Weights of a small GPT-style language model, trained from scratch on English Wikipedia.
Architecture: RMSNorm before each block, rotary positions, normalized queries and keys, local attention windows, skips across layers.
Each number is 200 + 40 x the weight over its row's rms, rounded and kept within 0 to 999. Layers, rows and columns count from 0. The size before them is the row's rms in percent of the matrix's.

# layer 3 MLP down (transposed), 1280x320, rms 0.0534, rows 1016-1059, columns 160-239
090,233,258,203,247,188,163,225,199,125,158,216,183,247,229,170,195,242,124,190,222,191,179,160,179,169,181,191,250,186,205,127,263,218,217,268,238,226,268,205,157,208,230,198,163,168,139,197,174,155,215,225,221,153,211,196,232,252,214,181,212,152,221,208,172,166,175,257,285,171,205,228,237,247,162,238,135,243,275,210,189
096,208,249,170,155,136,155,150,174,158,214,166,243,168,219,201,251,237,190,198,124,157,187,237,255,253,222,213,212,228,222,230,223,243,216,202,211,184,184,143,168,140,173,223,143,200,241,218,249,181,153,200,200,99,314,181,155,191,165,208,181,197,143,199,193,192,157,149,167,130,140,143,188,219,193,176,224,211,181,157,233
117,224,280,228,158,134,229,124,275,180,216,176,231,242,200,233,314,233,233,150,187,209,157,210,125,212,182,199,234,253,210,196,214,195,152,214,215,169,209,169,185,211,230,263,172,186,196,190,124,155,188,189,204,178,124,189,248,130,126,172,257,148,191,207,225,152,182,157,180,202,175,166,237,248,229,178,147,143,217,225,249
100,218,151,278,247,200,236,241,208,222,260,142,226,237,234,256,234,160,214,194,171,246,198,187,149,208,184,194,189,220,232,204,145,203,250,196,279,148,170,156,191,190,236,226,184,228,217,253,121,187,224,244,150,145,207,180,226,175,183,234,106,171,148,244,167,192,221,232,139,225,206,152,171,210,128,222,251,204,112,225,174
100,138,218,76,269,194,206,215,243,229,175,206,195,236,166,208,214,231,253,137,212,218,218,199,181,170,169,231,248,283,74,208,214,261,218,197,244,216,151,164,184,208,187,226,258,189,213,212,139,241,237,184,157,213,221,231,251,269,166,262,204,144,204,189,142,190,217,185,167,275,144,213,232,171,257,217,207,176,236,254,198
117,211,225,241,130,160,107,223,284,221,234,205,207,178,148,224,228,153,171,146,142,151,186,192,218,170,224,233,167,196,182,179,245,287,215,210,209,196,185,185,215,197,184,220,257,288,182,232,185,230,167,178,158,109,185,116,256,200,162,170,235,217,214,222,190,218,263,229,205,196,236,220,194,191,177,227,260,172,118,232,267
104,227,164,197,297,210,211,152,196,232,189,193,190,215,238,212,183,193,158,203,203,234,143,205,167,167,220,184,161,156,172,195,156,188,212,237,203,100,138,236,232,191,192,237,158,223,221,224,206,211,144,129,220,164,207,220,177,234,112,202,197,163,238,200,197,253,197,195,183,183,177,194,221,158,184,216,215,244,207,201,150
094,257,208,203,233,174,204,220,184,193,185,216,153,209,233,280,221,193,190,138,202,282,195,216,213,226,181,241,191,180,188,196,201,178,225,270,211,185,196,240,171,174,160,177,264,184,217,179,205,232,205,166,231,250,179,182,271,239,205,201,223,249,224,187,141,256,213,258,173,222,184,170,203,114,202,195,153,135,144,205,185
105,253,220,217,137,224,211,219,196,179,196,203,220,137,141,257,173,121,234,195,218,172,137,274,140,265,213,256,233,171,145,183,226,209,187,224,194,180,175,148,208,228,154,161,136,279,198,158,143,221,234,154,179,172,296,183,216,158,228,203,309,227,233,205,206,208,184,175,202,116,186,204,250,153,215,177,280,226,180,182,257
105,249,273,224,248,203,164,171,189,148,237,222,205,245,201,249,139,198,173,145,190,216,214,207,238,182,229,265,180,180,177,339,196,308,221,237,214,188,228,192,236,221,227,158,241,221,263,197,170,201,192,183,122,169,175,255,203,270,220,197,203,228,163,196,187,230,112,242,246,214,142,184,240,233,218,258,200,238,199,260,201
105,227,226,139,182,172,243,259,218,255,171,212,195,285,180,181,236,235,169,147,227,162,198,193,193,220,216,205,236,113,263,195,185,188,150,161,134,221,213,177,243,211,199,259,143,202,196,126,223,265,259,195,183,165,219,172,174,185,261,233,208,283,129,171,173,141,163,185,182,176,195,209,200,183,209,199,228,207,219,195,111
106,187,179,248,129,178,281,263,240,218,150,176,125,168,157,231,206,193,207,152,168,200,202,282,189,170,198,167,239,282,171,209,165,222,202,190,162,245,224,182,171,99,233,147,225,194,183,140,312,155,245,114,223,207,88,185,180,165,180,146,296,178,139,184,238,152,226,142,145,291,206,254,211,193,181,206,192,184,180,226,218
102,190,237,171,181,235,218,273,164,177,206,138,172,259,201,179,196,257,119,151,184,107,219,266,218,179,173,240,228,289,138,207,133,233,206,246,247,131,249,160,170,195,143,182,240,200,215,225,265,152,268,209,266,177,213,221,206,182,254,239,206,105,257,163,147,187,212,239,155,237,235,249,161,143,191,201,168,134,200,186,239
093,165,185,285,245,191,226,175,275,145,208,148,186,163,212,228,230,194,163,199,140,164,248,236,192,209,203,192,127,140,237,195,203,269,145,282,80,172,187,231,207,251,173,196,192,222,152,214,199,201,220,123,195,138,246,239,209,105,169,191,170,178,249,165,215,148,208,206,134,126,129,193,240,218,179,188,213,162,184,176,191
091,254,155,189,274,165,230,113,235,199,238,197,196,144,200,220,214,117,203,171,224,225,201,244,121,118,249,223,190,201,248,195,212,245,169,198,159,203,177,187,199,178,174,233,236,237,226,167,178,264,156,178,262,212,263,271,75,108,277,132,143,226,192,181,227,196,230,184,210,215,171,156,201,169,198,180,202,158,120,277,193
093,245,124,176,194,233,192,216,224,198,182,168,256,124,180,232,250,197,276,211,230,155,258,137,208,185,115,175,183,177,168,177,200,203,236,204,190,125,194,165,142,200,250,158,271,207,178,233,173,193,92,196,243,161,206,243,187,236,228,128,196,263,168,281,189,208,129,203,193,302,219,178,240,196,237,273,146,162,243,265,178
099,222,294,262,209,68,127,220,205,203,188,160,189,286,176,193,214,173,210,110,158,196,187,209,241,202,172,217,194,182,187,195,253,212,213,245,178,191,190,201,221,108,242,197,205,154,112,161,245,187,186,250,235,192,212,175,197,221,192,172,254,272,228,222,185,166,245,239,265,126,213,209,208,161,209,248,170,238,229,225,222
074,217,179,152,227,234,199,246,215,184,190,232,154,223,256,223,171,211,179,255,217,193,196,209,250,298,258,143,213,216,137,146,109,192,224,198,233,202,220,154,167,225,143,177,244,189,151,202,262,199,164,180,219,121,297,193,119,127,260,167,203,192,178,313,178,192,258,170,220,245,112,151,276,169,173,184,158,193,184,180,134
095,182,256,192,182,142,244,252,188,259,202,160,168,177,205,243,241,149,228,242,152,172,144,206,228,211,130,178,200,256,231,183,152,213,231,227,251,160,215,257,200,167,198,259,196,200,185,152,238,117,172,188,154,186,209,211,221,210,156,154,154,248,148,150,190,239,264,156,206,220,260,266,215,188,252,218,252,188,282,208,195
099,218,189,211,182,179,224,166,167,275,174,135,267,205,181,197,183,220,201,157,223,231,260,211,156,247,239,137,125,228,227,212,214,220,150,205,193,206,147,148,143,167,236,136,237,213,220,229,76,224,207,238,218,144,198,163,213,158,254,266,210,262,204,214,183,183,192,205,183,151,228,170,254,217,228,277,153,267,161,192,220
102,261,169,198,209,182,263,192,131,170,194,166,230,229,135,189,182,151,181,211,225,222,193,220,206,126,184,169,220,257,185,162,181,113,240,136,148,125,174,122,213,207,213,220,241,217,169,181,164,176,208,198,233,152,192,223,114,217,146,196,141,163,148,262,115,198,262,275,267,198,233,200,251,205,133,241,194,198,144,210,239
105,198,196,123,216,162,199,94,200,214,236,192,202,180,177,180,273,191,218,135,189,182,218,184,206,184,229,129,195,193,186,243,256,233,212,172,151,224,230,155,179,217,157,260,196,257,227,232,242,168,278,117,256,105,232,216,174,118,177,233,135,193,290,224,236,234,170,280,208,164,102,133,208,110,220,161,191,140,199,239,123
111,290,222,190,213,171,79,241,222,170,158,138,157,188,251,220,182,191,154,183,166,219,231,283,215,180,211,165,135,262,125,207,223,196,267,194,267,260,150,191,251,161,174,162,212,200,123,177,225,256,251,201,225,195,195,164,156,203,219,155,163,159,232,152,206,196,178,158,187,192,245,208,145,145,165,181,156,210,128,215,292
094,244,251,159,238,244,176,263,183,158,247,206,243,144,199,228,198,142,217,220,212,163,104,139,243,177,130,249,225,214,179,201,235,205,214,207,227,268,212,235,225,222,144,155,286,169,134,189,177,229,233,192,239,265,155,181,208,198,236,122,178,136,186,219,193,193,227,191,191,177,190,260,170,189,230,166,194,188,218,252,220
097,165,179,140,253,227,216,211,253,189,188,139,237,168,237,167,153,195,236,168,201,160,209,183,196,214,186,242,189,223,197,237,188,215,249,229,185,183,206,206,185,219,141,203,210,117,245,147,216,198,208,267,237,245,162,190,181,187,257,135,221,215,176,176,206,208,236,257,192,133,215,251,267,241,194,164,223,209,278,100,229
091,223,295,183,219,157,191,232,187,245,195,92,197,200,186,210,256,232,248,220,192,165,224,161,246,158,184,197,198,264,240,148,272,214,191,225,208,181,144,133,181,144,278,208,185,209,178,149,178,169,234,240,272,236,235,184,160,203,214,208,241,226,194,158,280,181,189,202,169,236,270,212,197,151,154,183,184,175,235,211,254
091,151,172,210,222,233,213,237,164,194,223,147,207,181,227,197,216,166,148,174,161,201,228,211,290,178,175,179,189,200,252,206,238,216,145,207,206,212,190,191,170,175,225,202,220,204,182,182,207,146,219,195,256,257,250,123,204,182,149,97,187,229,131,200,142,177,248,190,151,187,199,213,163,168,233,246,218,202,197,184,250
092,190,215,211,166,161,217,156,206,210,262,129,210,263,176,228,232,173,229,218,147,211,213,188,164,154,203,143,197,299,217,195,227,173,115,282,176,216,222,205,224,95,110,225,221,155,139,186,260,211,203,152,208,190,175,156,250,174,229,219,126,185,240,143,166,203,154,220,202,171,163,248,146,143,159,293,194,129,198,243,189
083,206,181,243,254,186,191,121,221,276,219,209,189,182,222,283,204,212,199,222,192,246,192,118,211,192,186,163,185,174,181,248,177,221,215,111,188,246,208,225,162,218,202,202,239,233,139,199,182,191,163,143,149,197,130,242,207,214,111,205,171,172,219,205,197,208,217,183,202,278,209,156,212,159,172,224,214,108,240,201,185
108,171,262,77,324,253,199,224,157,169,217,155,250,269,190,123,180,202,202,209,184,136,193,244,227,211,210,205,202,261,216,214,220,200,196,269,114,163,238,234,202,201,267,225,231,205,161,213,196,165,192,204,242,173,221,269,165,192,231,277,214,197,206,174,164,161,199,197,195,161,173,223,178,262,216,223,107,178,168,153,176
104,219,171,205,170,251,207,172,178,190,255,157,169,162,165,215,210,215,108,147,167,213,281,162,171,186,246,249,186,248,205,180,195,229,238,240,240,172,218,228,172,132,218,199,240,211,191,191,170,229,215,209,186,182,257,251,177,185,196,218,201,134,191,172,280,199,231,213,198,258,163,151,127,139,182,280,175,161,214,248,199
105,227,191,167,227,214,248,257,259,157,192,168,217,215,167,180,175,169,237,159,185,114,180,188,228,170,208,153,156,214,187,127,214,194,173,247,188,216,210,148,163,208,220,199,212,157,182,281,184,248,194,205,280,217,242,208,115,128,258,183,238,207,237,221,153,203,196,181,161,193,192,161,130,121,181,183,177,264,164,159,213
109,239,196,111,228,174,180,278,214,110,213,224,166,168,163,220,194,174,220,165,148,203,177,236,248,116,159,313,150,185,178,237,184,194,204,252,200,195,89,210,200,185,238,205,220,240,246,161,171,159,185,168,238,184,225,225,229,152,250,215,225,216,162,184,221,242,258,217,200,248,134,132,204,99,131,231,259,226,185,256,231
087,214,176,142,230,152,233,191,196,268,168,167,199,243,234,213,256,192,229,228,135,194,143,175,141,220,162,220,166,190,245,258,180,216,221,247,189,302,194,163,228,262,287,235,214,147,152,252,154,253,198,258,228,232,269,159,166,230,203,135,170,178,230,187,248,195,211,218,147,135,180,233,180,211,151,210,137,187,289,138,269
103,231,172,219,152,197,170,149,194,154,259,243,240,176,183,198,184,208,212,288,173,125,229,288,129,115,185,235,153,147,211,193,183,227,191,235,140,180,274,232,163,146,208,246,179,186,155,212,258,138,223,236,211,232,241,236,133,157,121,147,221,233,247,190,160,263,190,157,226,169,147,225,191,115,112,197,267,191,234,223,129
088,280,237,212,240,223,223,245,223,210,108,207,181,224,188,177,236,195,197,230,222,201,186,183,170,168,253,250,210,143,176,197,185,261,188,188,257,198,174,211,157,253,194,150,221,175,197,177,233,180,212,189,307,231,189,246,189,180,238,150,231,271,195,159,223,189,179,215,169,242,202,146,190,185,262,254,235,184,262,170,162
097,121,224,223,233,179,227,239,272,176,221,201,219,186,266,203,196,156,206,291,223,154,194,212,179,228,188,191,144,193,202,217,206,260,204,252,156,178,251,195,263,260,203,222,157,210,195,261,182,188,235,266,199,166,259,126,116,217,243,182,202,225,211,221,226,212,159,205,235,251,175,173,245,213,197,223,247,196,210,294,165
101,252,261,169,205,174,131,145,234,201,123,142,192,147,228,199,167,209,193,141,142,190,209,181,183,200,260,143,227,244,155,206,151,195,187,261,162,217,147,274,257,227,189,279,188,217,140,213,170,137,202,148,254,214,266,188,202,158,138,216,209,215,236,212,197,240,167,158,275,201,231,152,208,181,232,167,210,262,154,200,210
097,209,107,198,175,154,121,142,200,202,219,215,258,249,170,215,193,182,175,278,200,211,173,147,172,118,173,173,142,162,117,300,173,162,227,222,138,169,171,141,207,144,252,233,168,213,135,163,146,252,210,179,234,209,256,180,135,150,164,213,144,157,193,230,212,290,194,213,125,218,119,196,216,218,225,237,196,192,280,116,151
103,207,221,136,195,276,225,285,156,220,149,263,227,136,233,171,195,174,194,209,139,90,191,227,168,219,261,218,242,224,137,281,168,254,117,243,184,147,217,291,155,220,217,162,191,201,232,169,261,186,219,189,234,165,224,149,195,189,157,187,146,204,238,179,197,208,284,229,174,192,189,187,145,234,204,163,144,94,197,165,206
110,248,237,231,184,219,198,149,211,209,227,152,168,227,194,245,248,225,160,142,170,242,222,199,195,171,227,209,232,207,233,127,126,255,232,192,138,190,286,246,242,184,200,154,100,179,100,184,182,200,200,277,180,217,115,197,220,184,197,273,195,200,246,243,232,204,129,269,166,214,244,153,261,268,226,199,218,199,237,272,190
104,210,233,175,187,182,149,218,308,241,182,247,148,223,177,182,295,297,215,259,158,202,216,238,142,190,176,202,219,260,185,154,105,228,216,233,124,165,263,167,226,178,153,250,187,230,277,172,206,240,186,178,158,151,168,189,219,206,163,221,194,195,233,205,174,215,263,118,182,261,237,251,192,161,225,221,193,205,171,112,158
116,216,205,187,166,227,187,192,194,155,225,199,165,153,195,273,117,224,126,177,241,257,272,244,173,154,221,180,205,187,172,226,230,233,172,192,259,273,158,199,194,157,154,148,173,178,257,293,221,249,170,185,190,139,220,221,213,223,196,271,243,184,221,212,232,220,170,177,147,242,137,239,244,261,181,287,248,195,163,189,251
097,168,224,216,157,208,181,205,209,254,189,208,156,229,227,216,130,230,181,193,226,167,224,176,264,179,229,217,217,155,221,215,162,190,219,227,189,176,245,166,209,211,175,284,274,245,248,231,244,161,169,203,159,168,279,190,229,240,220,239,188,159,154,191,206,207,237,191,225,210,222,97,204,240,150,203,243,190,150,233,171
# layer 3 MLP up, 1280x320, rms 0.0475, rows 1017-1060, columns 160-239
097,194,222,169,236,252,204,119,229,157,187,273,210,119,194,158,205,184,141,190,160,222,254,183,151,131,248,162,206,226,241,200,148,145,177,283,163,239,189,181,173,200,190,218,225,100,250,151,198,136,198,242,128,205,185,252,153,186,139,198,235,254,186,239,219,222,140,226,247,166,190,202,273,186,181,186,202,190,166,177,165
097,268,246,239,215,231,175,142,190,173,236,232,214,255,164,160,218,228,224,176,164,308,137,172,144,185,213,190,250,236,195,192,286,162,157,249,165,173,210,172,210,210,238,158,187,180,201,160,226,269,207,195,208,196,190,273,177,168,220,189,255,249,217,242,262,188,218,161,188,264,266,214,196,249,247,144,227,192,249,200,181
096,149,282,202,172,239,146,199,147,166,205,233,184,156,208,124,202,213,155,139,267,236,238,212,166,152,242,168,269,145,256,195,280,202,244,197,218,225,245,201,249,180,205,208,180,176,170,212,159,213,215,170,201,245,212,224,181,232,297,201,167,171,240,176,292,166,213,162,281,156,241,213,184,173,196,183,175,196,214,208,162
098,114,170,202,214,216,226,169,166,179,161,197,248,139,156,203,151,174,188,186,234,230,205,204,163,204,128,200,207,237,184,204,164,206,162,136,182,161,155,227,196,220,178,235,258,177,275,201,204,220,332,214,152,240,193,207,200,254,214,149,248,244,221,225,151,133,216,220,171,181,164,213,261,208,288,136,221,210,310,199,177
101,248,181,199,197,187,208,178,179,188,282,240,251,105,180,233,243,199,204,188,152,210,195,197,164,205,249,172,190,237,232,188,160,124,228,228,165,174,201,226,241,267,179,124,209,193,220,194,261,227,196,289,218,208,172,220,149,195,159,212,222,177,182,247,198,200,225,186,205,252,274,185,179,191,212,178,250,176,159,197,213
097,209,238,182,210,184,159,218,207,225,234,199,158,158,205,194,202,126,97,148,154,167,170,124,224,218,205,209,166,125,169,167,193,156,159,131,176,162,176,223,255,218,190,224,207,125,199,213,227,208,183,199,157,226,175,187,263,165,149,210,227,234,251,210,199,172,206,171,265,233,173,180,177,183,204,194,180,303,199,251,146
098,211,138,252,178,276,179,97,205,171,332,201,227,129,206,201,247,217,243,175,217,224,193,156,203,235,162,170,278,200,236,201,150,243,223,171,219,213,154,204,122,223,207,152,156,165,226,219,116,146,190,269,198,240,115,170,251,210,176,120,187,143,222,175,199,256,238,167,154,239,275,203,239,206,241,205,237,155,199,146,192
097,169,220,162,112,263,142,133,203,213,211,214,190,206,117,249,158,131,187,206,217,231,179,247,167,231,202,246,166,256,208,254,198,131,194,157,244,187,204,205,186,194,174,177,233,239,237,182,146,217,213,169,167,197,200,170,204,222,181,145,247,217,254,206,186,180,190,240,191,114,221,277,142,176,160,174,247,264,172,184,181
099,179,343,185,135,194,190,236,186,165,181,250,223,273,188,235,212,190,201,241,183,256,227,208,213,171,198,226,269,193,189,162,210,171,184,184,189,154,170,187,260,243,175,238,252,227,180,220,234,236,247,156,216,166,265,191,212,215,214,163,124,178,210,132,174,167,152,138,201,225,314,163,281,173,162,184,202,219,252,155,120
099,138,226,221,115,229,172,158,189,197,240,227,261,186,205,182,184,174,207,183,174,199,220,132,178,169,258,183,216,245,230,243,221,155,176,215,194,189,229,198,165,252,230,174,205,204,214,170,162,141,226,188,244,212,166,232,86,247,164,221,241,247,177,159,230,160,241,244,165,177,221,190,213,174,215,137,222,226,213,256,202
104,214,186,288,173,192,230,163,215,218,231,284,212,134,215,182,247,210,168,168,229,234,150,182,183,131,205,176,174,229,217,228,197,229,220,282,163,162,202,187,122,264,200,119,186,179,241,177,200,199,179,184,179,198,141,199,179,204,184,217,252,184,166,169,208,223,242,174,187,239,272,229,162,134,225,197,191,178,175,167,188
095,209,174,208,220,200,209,188,197,172,217,169,189,232,172,252,191,187,144,175,206,206,238,123,136,102,222,162,199,241,208,203,227,179,116,231,162,191,299,314,263,199,226,85,198,183,154,243,228,212,238,220,203,212,275,199,99,158,197,208,200,216,234,195,217,203,162,216,212,151,166,157,221,174,195,179,178,154,134,226,147
096,135,210,230,257,204,189,211,162,108,312,229,182,132,227,204,176,180,142,150,139,171,270,215,196,204,178,233,138,139,252,188,193,165,155,287,153,262,235,258,255,278,235,114,203,178,141,197,147,177,175,179,230,191,179,198,194,157,186,176,200,133,261,176,159,151,212,196,192,205,254,282,133,182,214,204,204,226,173,156,84
103,235,176,173,154,217,214,223,198,165,198,179,173,140,194,184,217,205,127,144,130,171,262,178,151,186,235,290,226,177,233,173,189,195,235,191,212,264,179,203,251,234,240,225,243,210,211,199,155,233,218,301,198,170,182,213,153,158,244,113,200,230,257,260,186,241,136,197,241,134,198,258,186,196,226,165,163,219,216,223,218
114,196,350,162,129,239,170,205,190,168,191,276,240,218,238,181,209,143,178,257,217,203,230,186,115,261,130,213,258,149,150,258,202,226,228,137,192,235,212,195,187,190,230,205,169,182,118,220,200,224,239,230,118,199,175,186,220,188,270,168,160,273,260,239,160,160,157,225,283,176,217,193,154,236,178,188,167,162,195,184,161
097,251,195,199,135,198,153,172,179,213,240,200,225,268,158,252,157,129,179,156,186,204,175,201,213,193,230,130,172,189,289,219,206,240,179,212,192,185,165,146,324,210,148,191,265,219,146,199,243,233,255,217,250,208,227,199,222,178,211,169,272,237,270,264,158,242,204,186,200,136,273,239,266,200,225,218,249,213,232,254,206
083,197,179,201,200,250,232,212,191,275,193,220,135,122,182,209,230,228,202,173,213,238,283,203,121,269,192,146,228,214,195,236,158,235,216,175,209,177,181,175,269,222,238,115,221,195,137,160,259,219,175,167,157,226,169,225,212,211,183,174,232,224,242,209,220,275,125,166,292,191,209,170,154,215,222,211,241,137,180,167,216
096,228,232,186,176,219,151,185,149,167,306,236,234,152,189,186,87,208,174,198,287,259,192,249,214,136,217,144,203,175,220,211,223,174,197,247,224,100,171,210,271,171,151,200,170,218,139,239,321,231,175,190,212,200,182,243,244,217,197,171,207,145,221,274,240,177,199,216,255,197,286,274,226,186,202,254,205,240,180,217,194
099,308,141,127,195,247,197,141,263,199,219,194,182,225,117,165,205,211,173,231,258,223,200,129,182,159,247,210,141,188,219,204,174,209,279,155,237,182,205,149,206,154,182,159,180,147,237,166,233,106,183,163,170,250,179,193,303,272,126,185,195,228,230,166,173,178,258,194,202,211,144,217,242,235,147,251,224,267,159,175,184
103,243,266,163,265,247,234,249,201,222,191,151,235,217,186,197,175,137,109,229,134,245,206,219,180,153,133,206,152,249,179,182,251,218,226,253,197,141,175,194,157,263,186,206,190,164,227,261,234,166,199,240,193,188,166,188,275,291,175,141,166,222,204,213,210,155,193,148,225,126,220,209,193,186,153,137,213,197,203,124,231
098,214,243,166,197,205,185,157,192,205,302,277,155,163,233,105,227,104,157,190,171,237,237,153,196,190,191,165,223,210,197,240,209,224,214,192,256,188,236,162,157,157,173,188,212,211,251,204,208,107,330,178,164,215,171,142,137,258,142,141,202,209,262,217,230,208,178,185,194,177,223,214,283,204,191,192,178,203,221,219,206
102,228,250,196,199,181,213,162,174,221,269,236,187,224,164,200,197,208,227,191,141,191,237,215,238,180,191,203,176,170,314,271,179,206,177,211,187,222,234,210,250,235,164,163,149,177,174,137,171,228,234,260,136,226,174,171,204,162,180,234,149,279,247,167,138,190,152,242,202,162,164,251,148,231,184,187,77,134,248,184,192
097,242,129,205,149,206,164,162,167,163,223,159,249,139,188,264,186,200,189,222,196,217,163,214,208,190,176,145,178,276,222,222,189,174,172,161,168,190,170,181,219,247,258,103,197,171,189,234,208,178,227,249,221,251,209,210,149,176,242,111,187,178,185,197,188,251,205,200,150,236,302,213,186,269,242,216,204,221,199,180,241
101,153,146,268,252,149,162,186,114,206,254,206,223,181,201,175,231,182,192,208,220,193,248,170,139,112,292,176,146,190,229,215,279,173,128,251,219,112,185,207,295,163,203,230,181,206,182,226,279,227,208,230,159,248,163,264,184,197,239,135,222,256,226,196,182,169,241,124,227,210,213,178,271,209,179,219,238,198,218,195,165
098,246,229,239,190,296,168,193,151,155,199,218,187,192,180,193,188,231,191,181,285,200,209,243,223,237,177,120,223,200,254,227,212,188,193,279,240,173,229,222,249,197,155,183,221,113,224,175,175,194,196,243,137,365,138,178,275,176,257,142,220,165,236,213,233,179,241,191,318,200,257,242,164,173,134,203,198,231,150,206,210
097,202,204,214,174,342,239,215,167,100,220,211,146,199,148,175,181,229,167,286,243,231,217,251,215,239,185,211,245,168,222,224,178,147,219,145,192,208,197,212,218,288,177,209,224,197,231,148,197,131,207,208,71,262,112,125,230,224,153,152,140,286,257,275,197,137,213,214,251,250,191,228,153,248,168,238,241,226,215,154,224
091,256,189,167,116,200,246,228,214,231,220,203,132,232,84,163,132,115,166,166,116,116,165,242,275,247,161,223,129,195,193,235,170,201,185,186,157,246,254,181,142,220,147,148,218,194,175,141,211,220,182,192,240,261,153,171,207,152,222,164,199,231,227,298,190,224,161,234,169,172,169,165,123,177,224,173,192,203,199,226,166
097,221,212,200,100,254,171,221,144,198,180,193,189,206,140,142,157,204,179,151,262,144,246,206,135,204,175,259,222,178,192,204,201,192,136,195,242,195,200,180,262,269,209,185,223,151,203,186,198,250,221,181,185,197,224,149,169,195,222,155,131,188,146,172,237,232,220,175,258,181,183,228,96,200,186,103,216,273,240,162,268
101,278,221,233,121,230,227,187,209,96,178,253,200,136,200,133,145,190,222,185,199,191,250,153,166,169,209,136,265,236,137,192,174,139,187,242,212,117,216,239,160,224,230,268,240,220,182,189,240,204,195,207,171,248,189,135,160,204,162,205,166,178,230,172,215,198,244,212,291,196,225,229,190,223,157,235,107,222,174,225,153
107,224,178,201,210,207,181,144,222,233,188,183,183,229,215,246,252,165,182,179,212,144,201,172,173,107,250,222,200,163,273,170,214,198,217,190,190,133,225,260,219,154,163,181,179,200,197,160,263,202,186,255,136,199,206,241,216,192,235,206,161,195,197,167,140,190,235,251,220,197,158,186,271,229,135,210,183,225,232,203,183
100,186,199,249,201,228,138,220,200,235,192,187,221,261,151,256,178,213,187,175,214,213,146,174,130,234,274,132,226,258,240,167,184,209,159,201,233,183,254,250,248,162,193,185,231,169,194,171,233,230,210,173,208,199,209,289,146,255,197,228,199,198,298,186,220,214,208,270,209,125,247,200,238,257,149,162,194,209,210,233,151
103,247,207,208,243,193,152,153,226,161,180,248,215,186,170,203,174,155,147,140,174,240,182,184,237,213,135,222,130,152,206,182,237,222,289,203,208,123,191,235,255,255,193,237,188,167,162,178,190,125,206,225,139,218,199,172,151,283,273,164,75,297,224,215,216,236,178,275,237,205,173,206,260,159,141,221,209,205,192,194,197
102,148,149,224,300,194,192,156,212,219,240,180,222,214,158,237,137,205,241,215,148,215,175,187,177,202,132,204,162,140,191,244,155,153,189,222,209,202,221,242,171,194,139,204,183,110,216,163,220,217,164,282,114,307,224,232,180,231,159,142,155,237,193,268,247,209,174,212,190,191,185,256,158,212,89,217,214,242,138,202,197
104,208,226,284,126,207,156,142,215,227,289,209,176,205,155,237,204,151,96,226,125,162,186,213,180,139,219,100,266,195,181,259,194,184,227,273,183,136,247,269,208,199,216,116,130,159,136,193,231,192,210,206,128,275,169,139,165,177,160,205,139,167,259,239,174,230,192,200,262,231,209,196,289,118,155,254,139,230,200,221,130
090,225,170,187,173,270,166,213,141,194,194,252,153,167,208,157,219,155,221,235,240,178,156,240,176,150,271,218,152,162,235,159,199,204,233,150,177,281,173,215,138,256,211,227,239,117,191,229,195,262,186,185,191,222,161,227,206,161,214,172,187,163,193,145,242,209,228,158,150,211,137,214,222,189,228,180,265,183,223,234,155
106,188,154,244,186,207,189,146,194,136,202,190,212,136,162,167,152,228,166,202,265,265,267,200,218,185,169,232,261,218,198,162,143,216,240,137,231,196,230,220,177,179,174,252,118,243,204,172,182,122,216,265,129,255,253,223,211,226,164,119,159,204,222,242,169,257,217,197,238,225,240,223,142,192,163,145,141,197,170,178,158
100,242,252,180,258,180,223,185,92,195,227,188,179,145,169,243,299,220,201,182,254,199,185,149,179,248,208,155,248,129,263,245,206,209,163,133,203,147,189,304,219,194,173,183,259,179,163,170,225,240,222,207,161,189,279,306,249,155,188,231,166,213,212,227,171,176,161,237,250,194,255,284,210,202,165,203,211,279,177,184,182
097,194,170,182,173,172,167,209,192,239,277,178,209,219,197,254,220,202,133,230,242,202,196,193,159,148,130,188,187,196,226,132,197,154,220,125,135,276,307,236,206,199,177,159,108,193,208,130,223,231,237,190,132,234,225,216,181,279,213,205,199,204,203,256,143,225,161,252,161,224,189,161,236,176,182,174,182,205,249,265,202
094,244,296,176,155,277,196,210,151,161,181,286,242,198,194,198,179,169,126,226,145,203,295,191,184,180,233,223,264,225,183,203,206,211,195,191,241,106,253,245,167,263,162,174,140,175,177,126,203,184,237,199,180,227,213,88,184,165,231,201,203,191,263,233,192,237,170,189,249,186,190,183,248,231,220,193,197,231,202,276,226
098,165,203,178,159,228,146,168,177,105,246,228,204,168,127,271,203,168,178,198,176,240,235,209,208,247,194,119,217,203,200,200,236,232,178,305,240,212,198,260,223,168,139,188,127,145,132,185,191,236,175,230,183,178,171,217,157,222,193,200,243,219,242,210,225,132,166,249,152,188,299,167,129,184,232,226,210,170,240,247,195
092,177,203,216,224,140,246,194,152,203,220,178,188,234,121,267,207,232,131,164,164,217,192,195,191,139,253,156,183,219,212,232,180,143,193,162,244,157,251,166,233,200,238,175,160,219,149,235,153,201,221,253,147,167,142,242,268,153,267,165,207,177,245,216,201,172,185,159,172,120,280,228,130,228,193,82,230,187,201,209,199
104,180,232,141,217,211,190,69,220,141,190,217,187,238,162,217,152,158,213,185,205,214,174,194,165,197,215,243,212,115,204,269,216,248,191,187,197,199,172,222,220,261,189,185,160,124,144,269,120,174,195,234,194,200,204,243,157,182,169,183,229,180,208,231,252,216,160,204,251,114,169,167,237,186,208,199,202,194,233,182,242
101,189,157,261,215,256,168,171,200,175,185,146,258,208,242,174,100,213,196,218,225,201,238,256,183,209,208,213,133,259,169,143,147,200,194,211,206,122,214,233,278,235,201,114,238,165,235,180,173,218,187,263,160,220,191,248,123,200,210,144,213,258,208,177,230,211,109,250,269,194,173,195,187,162,121,217,197,218,220,123,169
105,199,258,160,161,249,201,153,177,209,213,251,199,251,162,133,219,237,93,197,263,241,208,237,166,201,186,252,250,133,171,277,163,193,185,191,238,229,321,187,220,181,107,170,165,145,183,102,282,169,186,180,45,183,161,246,227,252,181,189,205,265,224,226,210,222,130,188,232,227,162,161,217,214,207,231,201,159,266,173,135